From a checkpoint of a small transformer trained on Wikipedia: 2 heads of 128.
Each number is 500 + 40 x the weight over its row's rms, rounded and kept within 0 to 999. Layers, rows and columns count from 0. Numbers have three digits each. The size before them is the row's rms in percent of the matrix's.

# layer 4 attention query, 256x256, rms 0.241, rows 100-127, columns 0-63
115:505497402514503496507430462586511511434530518481418506556488441509587540498472498526420512576522521507570470501495591538488493489492491484509482454511467446444417552544518457491446446470495460
116:522470477512472423454458546519513473531495496422514438479536423456496548486474576567588542450512480543508567517473547540536523475502517508547519474473570461520507490528446514505450507464477511
126:505516514533433502504473535489554516500424466485507572507497474557590611538383453564533548430528539494479513499491443567486523513524501481495525556443479543475535474444455465513498483507471513
117:510523524541482554482560541441566543580500550535540535463534479544511487485447530478485563497526446535502489460456507548573476505474433530475507489493532523447468466510482508516492440492492501
108:507513536598419510522481490554538453531485508494462535571486543541517585536636513544429461562529462543497453551471475522455528521448506498542534488546472561475455507436539459526494467517480537
115:553467539495593509487493539566525496517500530460482441523489514476602456486568550462561461472509520467610471492485578485572479526445471511553447467490476501570459449464543452471482506414424469
118:437533499513520462470494426539455506515489429454478458482503469524526440491571422489500479511479533450483458493530550430527510601513474511518418449496521519520484469437470503486492414490534545
113:458551432566525528508567456499477532500472496443353497496434453490526479476463531520533520506431448497434510469458551479486537447600560579496520507568557446463489526492510501465512411541505514
129:503496505501408515524570483487510549476471525464537503492494511418473432460517501473466483533483500471540514532481458464494441489477449479490507484489477490493477581579536447515541552445500501
121:461458542474454503505503532487487452491470460559549509513524474463510514436433527423459531550488454466397459501542522491535520455570417513512493626498497485532537552494503531446488607524542480
118:518531464476416478473475464461550529531499508539544454476497515496483511530493474497558494555462540431475496418472543512474479509490511455509495517490532486540500455481496541522498543500527548
110:448406569464477478457537553488479451485511466431520505431436458486550453493449477550505512487576499519462497462510450464503487495420411475491504566487459508451493537518595527494461534442462393
116:402602562533529564498470545523470519453470518485464465516465524480471495527516505504523465508523443535436484449442494442511514544431520529564453521513594455482520529547479475465550441567553470
108:566469519481529543500497555495551599523483525495501503503464512489550499473419495505478485496482440485558438523482483508379509515482566493530482490493444453533559574517591460539527564502480506
132:495458552522525484490459475533537469508502582569552484530506508517412508515494544490471517532502447540466513532491512509537531446513525467519499513523488522478524536451477488402561500543475488
119:582431503473482476565487480554479452503487521501524493547512491549510531506512493440515514526501538540605458537481507530527472532494399426430568490479475471540644473534468456477490434505545540
101:475446510451523513515535511514441464504501491542550506442489526476452483505528492494549464528478475516529546514512499458468549519521568470538456547507559498441492567511493517527517545503582505
114:485525421471495496534530438514559562537457455526504506502534409535495520465517487518497577503481590515471495487497390557551456509415458460472571505473476520484487544535532538488532501552530499
122:509497513552488518551523488504564490544459475421447486498533539429475444474494495462508466499482450519424494487470458461489517494448525557502527479507497524465455493506454488523529470490535504
135:473479552440518557518497524489517477523467478504483506453463505511500503501428568498476524497531426538431436473502566583517480403496475474506457561494469477545527468546523506529468461504518466
134:515470476515480553524481457516484492490504542521468538541576500646651457450484520459437552456499489459500514558492493530529504455491474461441520599469485496505567504488489505508482433582465514
141:483486529503546499514535551539466456546565506530468518536426447570487585462471423528463516517463516515495553433484514565479466519462563478468556493475528564442480492521512541551505455454502484
116:516453481505454560479470462524459428478494602487581525457543497563510503481542426559445518492477494502502517497508444532520550555477500477483422513511539576565546413461541500454450514538532483
119:430498459550488509451445492526371468518493484473548472482522464507474496521528549474483451466453456569481503527505522511492503448496555516534463501461562553592482564484480381485501543511531485
136:470534545530502472539438453446508523475492439495542439463520504527471489506529563487475445536571515481497459540513516491483550490618559487508431493580502452485510549511511524485572515584504571
134:502437493527465514523414484536513452528489518480518500573553483577516541548527531481485478490539467505451470533487475498449471474523574477525465553523512599469499482498503591494521429589501544
109:536527503529413451564498553506467495516594574502508502494500533363518525509467497561519547507470525511458517416462497483529542508518497553497501454469537472555431472482512517547400443495480467
122:447532467495445514491537468469491471501527527481554475454492480466543494497495517496513453447487534453494477462469533477532498488525483504537481591507543433587502540562491525534532584556516497
# layer 4 attention key, 256x256, rms 0.216, rows 100-127, columns 0-63
112:461465535559530442470468491478530494480515490475508492525496413470543514532508514519469518505505523506560461517454435470567471501558514497558522495499479459536492465549477517547486539485520592
110:456528494495560476489534561507516519492527534543522476450472486476504562527473525515571478526567509479459438496481493469412498480472498548530470527490413444516509486412478541368490507487464471
120:503515483519451511467518435500543510505548413534484559444480466571544499535469490515461508509469544473452469549514489548467496475489450564475493545465500551519568524525523468460481403462468473
114:496541570542534494478443471494463517504463520561494542509475499628495467491500506491508514484515521497515505496470484503523523496481548484446596600552518481483535441389517462562442517464458559
113:554502567566467506558509470558494505556489515502507499525557537472496479610517446559478506508478505501492551538452496487532509510590490505443470459482479579558496447552495467444497513533432486
114:507499513474557498487445506504498479479429478532513503589448532597490428528463528472468554508532456559510476512470500526517539500515516482527500488537442443532514541463486500553488563488537563
118:565481457521586515477471487472477485516504449460572467511473466502448498481483518506559573464426508521542600464569542497557496458485462557525443467525553506429511549488521479457525580497481551
111:532477510490518467586505473481524558494597555483484541517521532543562499499545502518476456539477544462466496502448531454525507502493520548491426481529493464503541525415446495458464557471455535
123:453472511480404556525521458510526461468528575462526451547517531508568519497536460545479488479468515541476518533466528546480500536481510509556500493484476562520458543572527483523503530524592497
116:452465420499469453432434533462525401500494512480512537498440491534552513536510507452451473526530500484486526505451459527515473512479526502508484455491547474548522548337544503451496510547516450
120:509517553462480504539461480488508493455449522439522491476534504531496511484473505500551512444560504496418478485567422566461523502489454460446551501506500438506466536538493508454458521482473481
117:483441537484501458453538502465505490474474495518491550566525496447540409474523468515496544505493500507462474511522510535480591515454451560563476482503520446469484495475534496463510512556534456
112:527532515550558503506464516484449535496596515469479542476569519456494492463435551507539476511512436552513497507458494442498472513522548448452517472538473464459496455499521531462495519460514480
108:488468573481503532508508478515435506533583511470514564541473504479452501494448437460454522478567492568532506482494493503489452481470477578516522454540512434480534537541531498505423549496513436
129:527510488518514466523557516471478434445497505517461449535581574496434563459489501457553459595520474409454519578503495482491477437495545475509502555534496488509553494553516565455534512550500472
119:513475496538461513460541430535509459447478536504534505457469478441511502490537496510548490515539495495589491491553468467505528472432469422462543523485506579516539519528554456553531457523492490
100:543485509540496488482509441488522504482487506504473418518554455481395616498517489480515493441530585558475511486461410476493476499427516534513520519457548502470462584507467522492544483562563501
119:508526452365549490493503490523444489474517488478542535534458477530520504399522537487484442484504455592450537556522509452513526532504477514472490476470426535503563491556530466426505575476535483
122:504526495484558530472586447487447502450520465521496526512446509506481472475529498455499483533432539489532506541493484445476472529473461531432499556532517532576466487514464464553503497522545472
133:463579543484520484496550501520526507459483509515544507470529398434578507480541539575462476522532445507485488481472508451462474490461509533491514495544519448495586462458505472500451510551479450
127:479503424513559430502539481512499468536507435488470570556537460561513528485472476571526505534501453477505454517495457491458499491540425560553485518574481569517518475451447507492485438450479479
131:507474538434506457462510538503506450415530457470515473527518444446532444488544501538443501483498483551543464510488500533461505541446563465466510472460497537513512360493467473559496436537474552
114:456487424529452541509553427530499444428477523471462474503527437575496511480531485431470413477434483464494559524480424520510575483489540519492484481513514517527582500483534528536506503523465456
119:550505489509558525486467549480486484506463522539515479485554534464449606506550508469480458527563532468465483590472496504477464503499530534491514434434482505441491480497457518430509500540461513
126:460541480485543568546484526480454497529497507499480468500545538564429535565457576493528478530507428432460494498438519469498452489606490428515521509515479423453505528521469508508488496444456423
136:526545475510456533532447481514444540469509500453489480513501532464521524531504509507547429487497435497482481479492494490485470516522520553506499402477533473466497544409497453468464452566511466
113:514527462578485552476467425488488502558491486559524484423476471499548464523468501524533526456562572444546527474465527478418563493476481492449463484575453445498546432469520492560487495493504454
121:496614526532445476515475512495569484410561573502510456475545477515488468567540521562511489502518501493403468478451499484426557428475519492524532506542504553497485534467511509455554538448472440
# layer 4 attention value, 256x256, rms 0.179, rows 0-78, columns 0-63
112:492493440521532541515483563503506571431528506528518512522529554453439513479562505560502484546471510582466481514514420527465487441509419502477480545448519496513533445489482579523540577484472558
107:480411502477502512482467495483484476533546501507468439477476522476438509509514521495553517460472451550489528400455528496544562568456477484456469486499494514581497495512520442528562574488487437
105:484497530529518482475475493504499574545428448537453406467513571440492516531460518476525552469472481439495517569542552518500510536533538473469496479441566495485503456483538548461541488505443465
107:532469475454500479576507488478529513451458476464485535494532452517526516472510559519489451507462491580414514457510569548531489502491527489515518479503559531502503434514502595540483515432503457
098:561479501508499516456534496505513548559506505510551501471488503482530441499446500511493481403490400515501517503512488553458463478531502510442476539482485436538428445498527486522521565523522517
103:496528534434560490557478547516474545526500464504507466505470473531459504586552526569556561425477493486546524551532494454516480513436464488445502482435474489537467454419489483515543552513567486
105:503493478478465511484495581493481515516516553524544547539482445463435463528518493587486498506482481443567472420517559489552577502484512496510441488393445513468561497455507470494517492464476513
117:497475544496503449538521549460521528436485482465515448471514505514540555508560519494460503455490454492489473474518462464579512517558460509424521488477481503440574410518458482479523545428423388
117:481460459440501532553528547473579378519452454494574502555486493474492570495474426505512558625540514475438496510492469472500466518492425541580506519472513426450551529526507519500463473510480492
109:427448594510416492547587480493512538498508506600557539577493427513528480495531538487468393579510540505514496455393512484497498483522512512496454489557572532479469510485508512489492479438508428
107:531467400510467538448457505547460463516512520498526511557456517543541535495561515489499538511440463566501472526425435478502519510429533520462488507495450520506395504528510574516553484488518552
109:533478517524512521456432510489466471489468537525527405424501546483547535513514488514515526442510535454547510504473473580504467513448484444521580490481439500552521518626463496500478538447499401
108:446566437480449599518449479471516536484499527504482557441477585520443545519509558464557477472484469453551437543538484559493580488556548546514469608449537580470494495425469445500561448523558393
105:536564516515479462560509473500515538490548478602471592469492467470524497488482576454462485496564458505479534536554485458493434515581556524496470525482538523525503554540505401523523513561547483
104:511547557503433478509488484534500444488510516573477440523550525510448485513520437482516442474512484503509457468448487523514575513469497543512484550469490522541550485519508460485481551460470557
114:434517487471524541493533486511529494479475467453553546436510487533502515537533443437513445440459492464499458454471457561540537494512459520518480568560515550453460410500457527524586501475431424
104:489563487445468518553468458490522531538519452475631509562486502501582524549511486522474552489456484498441485504567443482483393504498538486490484520479497414462445479465466533493398489491457490
111:432462436478527525527522442580563504494490515557564502468525496540536496488519566537487493496483524363549554447459472443496424503508481472497459506511506544513463538487443545429513439442457523
113:410470510477536476461548492487583441511499500532438598467457526490529485490488524473452527561466543492481439505527532557414447568507577498555438503515509440465527453572516527508490494503590532
112:555488529514566507533480457580492529472512586576488569504586555461447535499424545553574472499541443466517551468478519463487531584507480541481528472453538502518479483422454495458485464505497467
108:571502410504464502456464489505434442475481538549470540541572543457515530445486532507520514526609470495537531484475504530391513431484479433483491488491448528536482564468484503496529526568491494
105:490542456524493544450604467535546528486558572476519500533544544507465462505509510534478528530528489517506545475495507450471481521530487513438455550497492503460504517458477490530501495492495501
112:468525510471496465529502490442419539497530466498423483505557559583484548593533394506434585499460591511444538541419540570487472455556555539431410544531529472544519484480442535563542590525511536
113:475531511501509465518456508561481539476467464487462460543441481464525542540445461568470510457601480485503499494444458494482554518548576473556473537532518496545531468476501537551550509556528502
102:492564511534563448459499494379467580493468496545466513483477474524509530531536544500547510482569431530506563563538424557536439549493569501469482532465439454482499550517467545568524533470516525
103:529497485450518554546533532514551500478497482507545498449444534498538538466506493497437514457496541547553442483432495493513433471384466542500564463558425460543540481578469501523467550430505482
105:561549527459466533570446453500515481464557506497543514455476597426528468520457495511574478622525538532478494505484529524503560523483426518502523498529473445444544462513520528480522487538524511
098:502412465507546467458465522540403453508477538470545435493495512429423538442474464470461521365454509502517526477503487527494491494515479506527523476435510559468536586577502489451586439532498473
108:532498496512416514469476464469588521458530436525448488509496448453506465520460426474466483484501536481495538544408462507481471534547493482545578535497535573585511524542497458491568555511569468
111:439525465478479529444469520443425520473410492466498539475586490473452463535513496472527533446494546444523496549511526478509490460469507517499571477470569442502534497413558487466514462552469562
112:512465505460468506485572502489481492487473505505517526467541455513456520472510553536450552399501453484483413485488483548492526450529486491488464457463463620533487533483485437477464509426475508
112:461499557530510492449544483472562503478549538531513503478467497506493473474618497514530515513539508554418591495510504494469492578518572516414519431473475484557460582476542486510432483556579436
106:482482566483476530433471490492604451513505476524515465526563497532488525400563477417474554552493518554432454460436446438486481507412512530484507507498500410480500513521556472495503500469525443
115:470502516493540519564530520587513425490503453484469531579476552470518518518539462461528491522523543553504508455557506508484553585495509464500490476543578474485506519511485547482479501488470482
102:519483464540575440477585553533477502495544542510542488440609477523480549500491468524548414495502552527427470462506479543409485497560509496482450497531548517511541514574473469467503491517582519
107:588493535478474496503475443504520496453606579551509521523568478538582474465529531533483495579461487516431501533454448456429453485544455465509513446505500571500468462426503475574489527478584442
101:515498554441474475410534491485476470490515411497537520444490446544484556458505546518515488476479524520494485479479513524556435440483479494464468519499469465563491505505485476507505537453551569
108:518460499536433509546501489516542540487497487521476537544537495447467433548507500537470502499516477522483485497456509550506578555566526508477483493538488471494480487497496434511584535482468513
103:499424603502556436524508512459460483519435493509469449525525546442515559497518541518507499591505392524517492500466509551589511526423495523476408399546537566478559506506444507501523514499551482
109:517524518469547508411541411437543537467515495504513526529462532474443436497561488563435462520527473497533450488496500447489457450578511487483445580480472491560542537485458567436512510545517414
112:491446474506485519539486529543543540581574430541583505484541496495523506460507504543480504474474600540467493512557501469530490460535490453498496476493428509393474548427449518456475467475491483
112:489572539521522472520639485491494522525493483475484512496523469514509526506551527598528518512481508461489566478529487455580501492483404489603459517499476539481549481513411519503563524409459513
099:491516559518478508468453463595487502509520523506444509550529514423452534517506532513533511538549506542496525474542472505573524558543556494513561431541488464555535525473479452443442473499515477
108:512463518478463498488500453537499494436477544448443529575515456475488414463505503468507488569580502449592513492470439457499447553510523438520549480402541469439467513550509520490469485513562486
102:456478437382562467475589489479484548540540541518495483513559406564526452483480550559489480493459476564488479421546489478505528512534438453399511529470495499570524446551521545513453417490521513
111:530536499417524515583524446484538537547523490508591397439493511468511474495540456493586448450519423570506493446495473516487496489463482592521548401506463492499487457577459519604576439514530573
106:423490539525467459529502420497435508522459512435476501476538556480464516472517489578499500533549514498459531574550440519513565508507549509484446575590505511528440455505479455489566567437527530
112:471459449494442569517494442475528586447541476513541467491533513624540475499530448523512599446467495483461538470567484395475524535559474533529453531474498471469534524446478532502533458570564431
107:487521517517477442499529481455523483502552471506440520509513524442481553526483614495525449512446519559518580517537506457516477501471516474575515507522550502546531502558474459548493522483487556
104:514492552444477508509488545538491450469515507505531538471496499523460440539455533507469484578491512502474472480494487476458388503451472453520457464502492512598539507501544546602425476531469562
106:467523469487516513485544440472472498486592472481511532510524508474498483523508559583469439556555523444520522468453519488525513491603556521557514468465532484446519497491453469554477551417477413
117:479532523546509581576581511541595521497551460578513526532384495501447470520497575542516452605474511540432523505484535493505504462525520535527473506508497475485496496428499511515526456513500462
107:431425558496477483436417519474549482516475532503540482572463501484526555491561368458433523515472548465452538495515495555539508484494509454563500444533479506565478467483582567405512512540440451
108:525552585520572514537472571604443498525457543555549458478455501531522535496478461558540544512531538527501556485483566481486470522517527489445453551544450487563527483503475518527505484540582513
108:535519597548501453503495572447514414447533605569506499571501480503541497540520487524468498426565478564457484505510441447497475486561554493463480504511531550506495512478505494579523519485540447
102:470510495519528576489554566522540449437499510448447447539547518437509480456519535500503497497438528479440467579440455572561539531529488545439501515558496376490502502469512425518550472424531446
109:538464526452486477402471518514426481525541516565580518490493478452500523511424520467503529427443506583504508526488408505402492500560506486458518456457454487481561546497584547526504505452445461
101:541453516554459501528453503532537512516535480460503509500590474543488529471541508551458514478508483436525419423512561576609550486461505543533451463510490480497571553488518485518452524453477510
107:526428477472445582463433443462543535506549483524513504455533480466483482528512509432545576460403500512532474488477529537565471353504495496494510494519444525562469468402520499505529522528452525
098:492458530524540497428404502461478475531499541508517526522446513473492502455535552474444498523548508525486500454463480505509554487446441550527465582538465483492505430537533517562554434431513549
108:519441515527490547519513529518517457490448519462498527477557499493457484482467502482482548522486520482486495460457445465519519435481461513517550471566445515485446512393499427612469507490433499
104:478454478525511528467446442486486518442552541454512529470452454450495501507554476523424512479441491541503473516489500506430487508537492472468539538569516554497499449606584462478480500526532504
103:526498588492476547495496499513480492502482523456497506518483523544432526579507505539501557518538468433450504586503476419478454484473452510508488517507550520451505488492497511535421441501522530
106:531427491490540457571516475547472541486490494554396483470427473509461479489504533562493525464480446508574500555430442473558537481515514619470542463568506516497502429518505481574530560440443492
112:503461541520472505373488532492518480432542537547526511454491526535511517518577554426440476514513500526556486464551537439530407504527577570477503496511465494511477476524553538493589523548438497
098:371483454464540530483523501477532492407513481524561479459521505426465520476544451518502481440536541483542578486571458525447507574544474471490494411471475554538530473485504546493490510503487550
113:483513506511468533503490435494553498525493511515466486515521390467474432521434570505494522463441497492479525469456487499508491508507414537509450521494476510413561486503550468451532481515489486
103:538468467491582468504576548506525547478493526423518551582541564467523438442510501500446544506560486552485514507566530466563425575449514476474505543506553447518527442497539549471544485506494471
101:492499442481515559493492520535440504501571498477426481471604450563535404454544506500491497494459451535550503546513585520448556481503569512497481508436536416576546463524574467494515548550542522
112:479503437578482503503504519507420568474526537505486517511523525478474442479518498498485540539473489477440540512537509465462490487534482519437469511485437564547433488454473480508563475535461520
118:521518493531490532408528464535527503489465561510442541532509410478567562488499530486514540492462482517486489553477459542547472441468568522538504553474473493465499558577475422542509514485505517
100:522517462563565521515439524492520557457470428486416498541466533458495507461447505523430533529492472513509492495486446490517423481502555518570534586518447485529437444546486442513440570507514537
113:605566532501470539540537532482500511490497517547516491479527483541483434508513498532487474498530458510493520431525520604477492436489531531540398493450528531507479506528479412529457571550556526
113:490503484570524538471518477519508461486486521474537561495522520507447463523468408484459511566449472483479507477510488514487427522503518519499450556440480537467425431467522470468419529505566500
111:494502526567482513532424560539487460510583499529539567529493520536508515478530463544442531524492554424438548572522537516506546491495559475553515553506512560468459587495474526517408481528548431
122:535453488519544545571556477501471482539466512455405534506460509559508529493417522500551459533472505503582515553457563517478507446518468490546528520531485508492504455575508546495418455530479518
108:521468511501550529527491580482394469537435531506495482580528537565467546464456477495497532515492478572494521481530458486528454460475543535511506451526500486442526435404515501480460461539494539
114:509488499459463590506487515500487521547497504511453507591476473473539415562437535420544595515537510500482545525554551470476423568490512471580467520510543475539524542547481471446531506553539542
095:464387491474496508441551531542503543414556453495392476534512522446457529497521531480469473480490534481463488518531534477498534552512508539487512506529577500493537473454518493482509516495498485
# layer 4 attention output (transposed), 256x256, rms 0.163, rows 0-78, columns 0-63
106:453451492529549513561477579447529530485490525539484417450480484540520625528499494556451435501524565455500479541496505533448457404486479456460504513472522513499525535497490468497532494438515497
096:465463439512453563479526395442530542455520562493535518540534488581519477438482473536496510441458504516427443466496444505418537572509506462576487528520535466516447453472449486520526491537554484
102:484596485488483416505436514524527507557431416519588495443504515534546558517446510547620559439483609475364529488497422566580482551487482480539509516482487449448499493479431533420495488462464465
101:508505516527553451450460573483483470503584419522402488456501461527413512538520515495435440499529456529516453573501568457477520458441548518451501517497529500540529521429521557589499493538482421
091:529555571565519497458516489472460559445496447471583533498486523496538533534462517478565455502504538470503523497429427483536500501449509516562513540414544470464448472515438532527472549492517408
097:522516454542538507461526501493507495520487481453531517527467549521577501478487496460512494490542522533562491484559532569494478523492426510564567531516493461480465490495531468429451466429530393
096:455425531532444490543510526495522464507579451515553512437496528477407559518493520490433442498501485438486533501563486555473504514559457507463540508542493529534519471537546558513520474549502515
110:451517534542476450557479549434561429523463400536523494502392515471479520504507515522543495553504513536405460499507532482511538423402494450505563552444470486483443471552476537513510537481520445
105:533530432461478508501572502488547496514506535469441476508483444560494511473437581525446469486505529494567559511453510507493558525474539553521472499464517518433582504447467441439533512426543595
098:499482483420531493590464595545460458482530491521497519528478474471419590506509517466466507544454502432517481543482475547472466492497549474469517471515486452579490465601489520554492515519531422
111:419487413569508489487503418514514456499490473514480488533460523438549523474411483503545452529462496453517536466486549461505516477529509461485511535458519524452527555405523560447527439569471510
097:499475504470477485477486540423444494480430519521502492578526536447465482508477543443521542580519492446550494533510530488473534479481479496529445501554492438517536482514538490518525542587499499
100:521555499490510508501515547559487540517561484520522491562533514549516523499509421530500528527512511519421465498522454427486421559540455472449399534515467540520524522545548532502578541418472452
101:505499465409524463528511452558477410542508470454540535500549547519483484423452476530481548507447462433446474458449406432473519523529483441448470552495492570461558490479502464449454464549509530
098:547432418448502500533523503555605478482548523458412515508538593545389501590505525567481465438508509449551515565508494481412545496547492420517537524477466540524527468482543588529468453517564486
100:494457536507541500452514596545494452463505517520492461471469481459555536485500561462536516617523422509415464468549515525507479471451558461520496507540596412544527434542534512456525517524467528
097:437424470477475486503460447477533454600390480483486513469458490508464527522454568428515456477507422468544409540542451506491514461479508490550483479483585542459514492490500495484433492492512515
105:510404528469484460477461549499491464471463522539475471536414494546538411466481537499525498518505480418426501431483491448470546534576500486488473423488513464545489443553475546532566442508466594
102:479451480427574509529486508488407527533482516562472482500480471478488493523439443540567499447483486445600554498394504476494522545478560498505501522483492548473535518507397490495527482556467505
109:444463555471472501532439541500454533476564474557472506491512509535452516501547517488459493375470528477469545484523446512471473511492523494523553527474532420554541488497430428469491482459488481
098:492450525515519474482476465515473463463510553493527489471552502477482532425502522554537490463488527518468538489446498476518581484560549536531489426529576501496558586463551521485509584473479503
099:496422539540528496465482591532516466521470499552550445584495544471459460411459396491500501478568497519595540473495463506498518479506511578465504549479562573541480451464539490576580501515466541
107:505423557488429467501485538523491520547489481481474463533464557484503553470544525577445525529510570485512488436483485606492447531559552487537556488507496495521487403542571468541420530485463512
103:477570496561545486519487477475481543527527573494482514446516537479545492519508484541546481464529499472531525517535519452547500500539437500509490442524471473536497470483538539506472535458424491
099:458444484498490535450476488526552544437503520450609476465481448556559580471541437400447542554461551505520547509492468510470535483508513494492454578506456511459433509485499509458504463466479482
102:528510485478499500531575522462514476455537524452499457526508502469528597521396492532550453503579493540536510405494558476510467460466490516529439486551532476506418501522538523500500380557537483
100:562543519457515522556524514469492543472540509517478466546498493474546486523501469523396560504458512562532463456539505438506478436469488452521502427396485563458552486537487466524448508466549497
093:580575506506432485531477515445502455494520545458539479496483571611476409502578462507518506496487435435518505455551454486519520539492482474502448508579582503485488475447511526470495489582510543
098:547524489510460520470583519511508485480510501495483505535484565506427518517450509493495470566515440559502542500447547551478570489587563509487568467514502504513415449451542500436480448564431555
103:505542508476535521540532524496497495475453575544511495461461543468559482571562545515490496485461469497485482570469497479495510467552500431517559473501469522491537457487554470530501482478566510
101:525515496502532510524582521508498520475462410440491492528542509484465518473502492477523525559510492543451558520419458432510505527528512398432508573490535498502498462493486542467506450482536484
103:512496500457446545544541493473466560490455519494600481400508489572450475470543530493575561508466448503553513522520488482411470520530419538514516510481450456492515431497516540457493490554494458
095:497460471423468509540528524457565501517568531517469563481514467480497485518466511566525463510477509518530506570429522502391556490463574472476414464417472452443477487481492482494518561466506463
105:541462474477515578515533553543477524563469520473449536495499562503542506562511462526572557437438418486499555499470439491495527525480478548502465406440444489527460567513461516583527485511476491
101:523446562470552520510510508399491480458538451491485497514529516560470544476468429527549495521554473492437561489487447477471494509519433503529428581432475473446505474534531468513494475527543513
104:463509536539515506506465503498500585474498434573432504512487496541484500492524574490486434580526495508535519511418459563441506517581489499583478511486524439422496577498516490511584468544507516
097:412421431469550515508497540498498485430434522494457570464498521450536459439473464522536469486544554477426422489529477453526497480510477582506427555432505518459469501441476483470472519460581441
097:449518474513472494468552469529516552521494412473503576442532590435482535565488556534457482470481495509503455504443454488511506483524497479476491509486468439549500488450541530540491533586456478
104:485634473518456530528542443528559523505550492522481505578572505494534463495511506420455497540421512437474601534523477516518522469552492460537423462481473467493456527529490579472437456543564469
102:518404526458534472508539478574463464472479477504495501507444579465523562513538468563516497507536525423440541552473543530570487413508493559511488504571536516424508488545462528397536532562505528
105:481532556511481447554528555438530533565510510501519506531461503577457468512556502464521504559531462573501525529507488545492424505503510467468540527478561453534401516539473391461507499529492548
105:446532525588562461522512448515508500535500521484466496523495469457579473454552470458450393454484601459546522481430517565532543447502495492498487519460543508558487542460424407525463464453584502
094:570557472464504512518473537479506557522640515551512482469546554489553486476482532528457505524453429497517589438528569506489505480530433526510456540524486462552500505489429476510547440503505430
098:454471445546550524459579518572462526497409479587561494491512513570420482483519523417530514497464479480527509484382475469514507506476491564493529501465491554555507564449452500406520512518573451
100:503471572512510456515485441479488497410469556562454406500510463500508504467508523540583497505541503513529541517535505360512505467460506533462555512562474492525460440542476459546462445535511508
103:467487508462500462529492482515493528491498535473508452550539418507551529429520505434549493470544512518532472461549492516534459394440452483514509454491562576546493491403481560515506456581533549
099:511599541512491446509522444488512509505522488532479539509528497579587514511459515593435504556501519486563563448477493517465518539592569525495486569505515475484449528519496485455438468468503490
100:523568511484499377488484458525524490529480548519469439451444485510557460513416531514531446419568506463458516531509493473475453472525562548424492447505463452508533522473499513513508521493487468
103:517532538390566487571513470503425480514502445486528554544458478464477526471507489556512473435517503513546501506549507501478562493543443508484492483432515514467474538470526425582497420493505543
100:498512476587496506507455559600486510442439457471486525473413536494456510442506510494433505413558511526544501510471555512468527536420481546477525494532446445462539512553511462471539441498486523
100:445515556514509611553487460471483461533520460491523470516415488499516415419530555447372534560523461512488531467448489503528459560578460471436520526490518469555561534458406533518595494470545521
104:485513515522518499491485473586548493522560462537525519531420513558481485537474427509541504446462493514512492501445615510476506518464565470426481466535506486479471394543447568566505478499429452
105:529458492521447498452513549491519491523531520508500469460546479519491582579533472524518507542506426538515502544511514517514541491524627450501471462520461462457520498538466565448486581491481552
102:426531523461403530445460472460535501511488502527386505467488529498512446532424532512521525489481542457508506492481471569521462457516426519483441508492508533519501471506504506465530503464511526
097:517597479525449479530484482512546535464444557469523443449526554470479512550457541490543496503556501539491464492483503470528495489490500495551407525556567463477514588485473564491481464481467525
103:444547499464515488493472478433497511477543410510483536569531503482499456519462488523529527521483448476582503492450561567449552454605525461560421545515541544532475482439479521507549440482504417
103:460545432474431525521474578536504547528539487373546431517452481414417501510465500517532464475496543505507516511470437491464532516497467537547556517485600522503459543459496498468504517527505562
097:505460494492469467526555510490484548457529498483482549487501479498495419455468493537457488487502439506447469469547509435572466444547513432532523551511486487464568487549476537488554464534491465
098:493489536547534467506472440498415484439524429493497555481452444507537560450543556596496481475535501505501480494506451534520437455504529502549491385506510513436504507511488458401494442516524560
094:509470497385516496530472527563541584485535527462449471454454457422474569498387521515446472461533503484609534452488492545453541465491537463463554494569453449424468529512527485552570468450476526
105:485510538556501470467503461478496447472565506531461474488559496442565482539524570525508486515513494504522514510485536493412460488498530529487453439466503504488515524481530539483611502458569450
096:464535477512539520543475479450496452478417513520534503483480471467488622511426479538436459565502459490555450502487479445461523481479514506450469484502443542543521492525543501513517487531484590
100:464568450489521530447473442544536502555526515531449514435483480463510512520502491471539435437479538477499514536427523538511503510528553464519495512473480532465496548537448476455578441480496473
103:564505480436478493486518464473518552524463473554498510517556507545587445485518538508452468505459550552521474440497488603549456508552499486491543511521464448558589515541512524565473489528548447
105:535499551491488470439514463526460424586476525444495536532510468562505474543530490489481528435483475504536453540466434476470472476495505543575541530496447558488405498552438468539512521504464465
097:504522530500470589546501457489449507463487489460520470528554552522510488495521505529571460571509543556467525566531471493488555510502485553541511407549525517396492478478504518571480464498546568
106:537551494533470466508465497509567518440445499509467472472500500477442472496490484500456465493499470542460469550442528517457582539566605486474468509524518566458512443489519479452459442475497469
100:541514520507516473556529596463447521591490564495500486500475517462494545524446504460504472502492517545540466551472519462451418459503478524529438613472499473498457474437480450520398545457504544
099:492500531492509445452472475512495461512488513506476553499482496561510574462494523506519615450535497504524424489416464519458436480531426536531486442560384505502577480496534543466473457545454475
103:552444543511564455480436406565487505552515479500490479602442450556555457490513522555489426508527480461505523536430457460423530544461504482473531504513631567481475424522501494471541474494542531
111:490514493451504451477458534520495544456505524438470494562506489484417534473484455541515526510597484438577525459477522545521455527414453456428428440457536535478531528426461472393430459471483496
097:502487507540527411489493502453495527471462437474451533549448506542489481477495469464448452552523489518540514507467609489523490507468543515460450520509536521445458498458535462436469484475463448
106:483552395562498494543513485497461479446510509410481491462553471515468535493559501505436489461523514424379549530450462459487492523503560534471442508436448501501580494483493555479531472535419452
103:520527571501514547507451503538541519524515500431485499470497416522544437480486474450511471474537483487572507549504443539495468617445501574491465440547465481468585546560526477429491466474458502
103:493538538467475476483465443509472475492520515578453528473498469443427466494522498549507547475514539483473503498509516485514459490495479506417497471576460479456572496513501459488472537502434494
108:548446494524539479493527452519469529508468508543409524521475490489484507497497436491519507530423533497444437480478553506615439492463562538456581451455514552489544517495495485504510534438542469
107:475576527505546554443517559476427576562541499537465496479457491528501422510549475469489461499486396520503549481555477493488416508499514502557467512550476555470454573520527458520480555460538489
100:581487470493565485438460599506441510495471505590527469505476489544551530484390513501422545466488502487513509459493535503538498509480540510485457433415468557462540513454449478501422438477426518
093:487513460450510496538550512461524432538590451573564444534508521537507527550472415461497529413470526478508514505528455531445524462529511529540447529547511565479497466480426530513489471537576493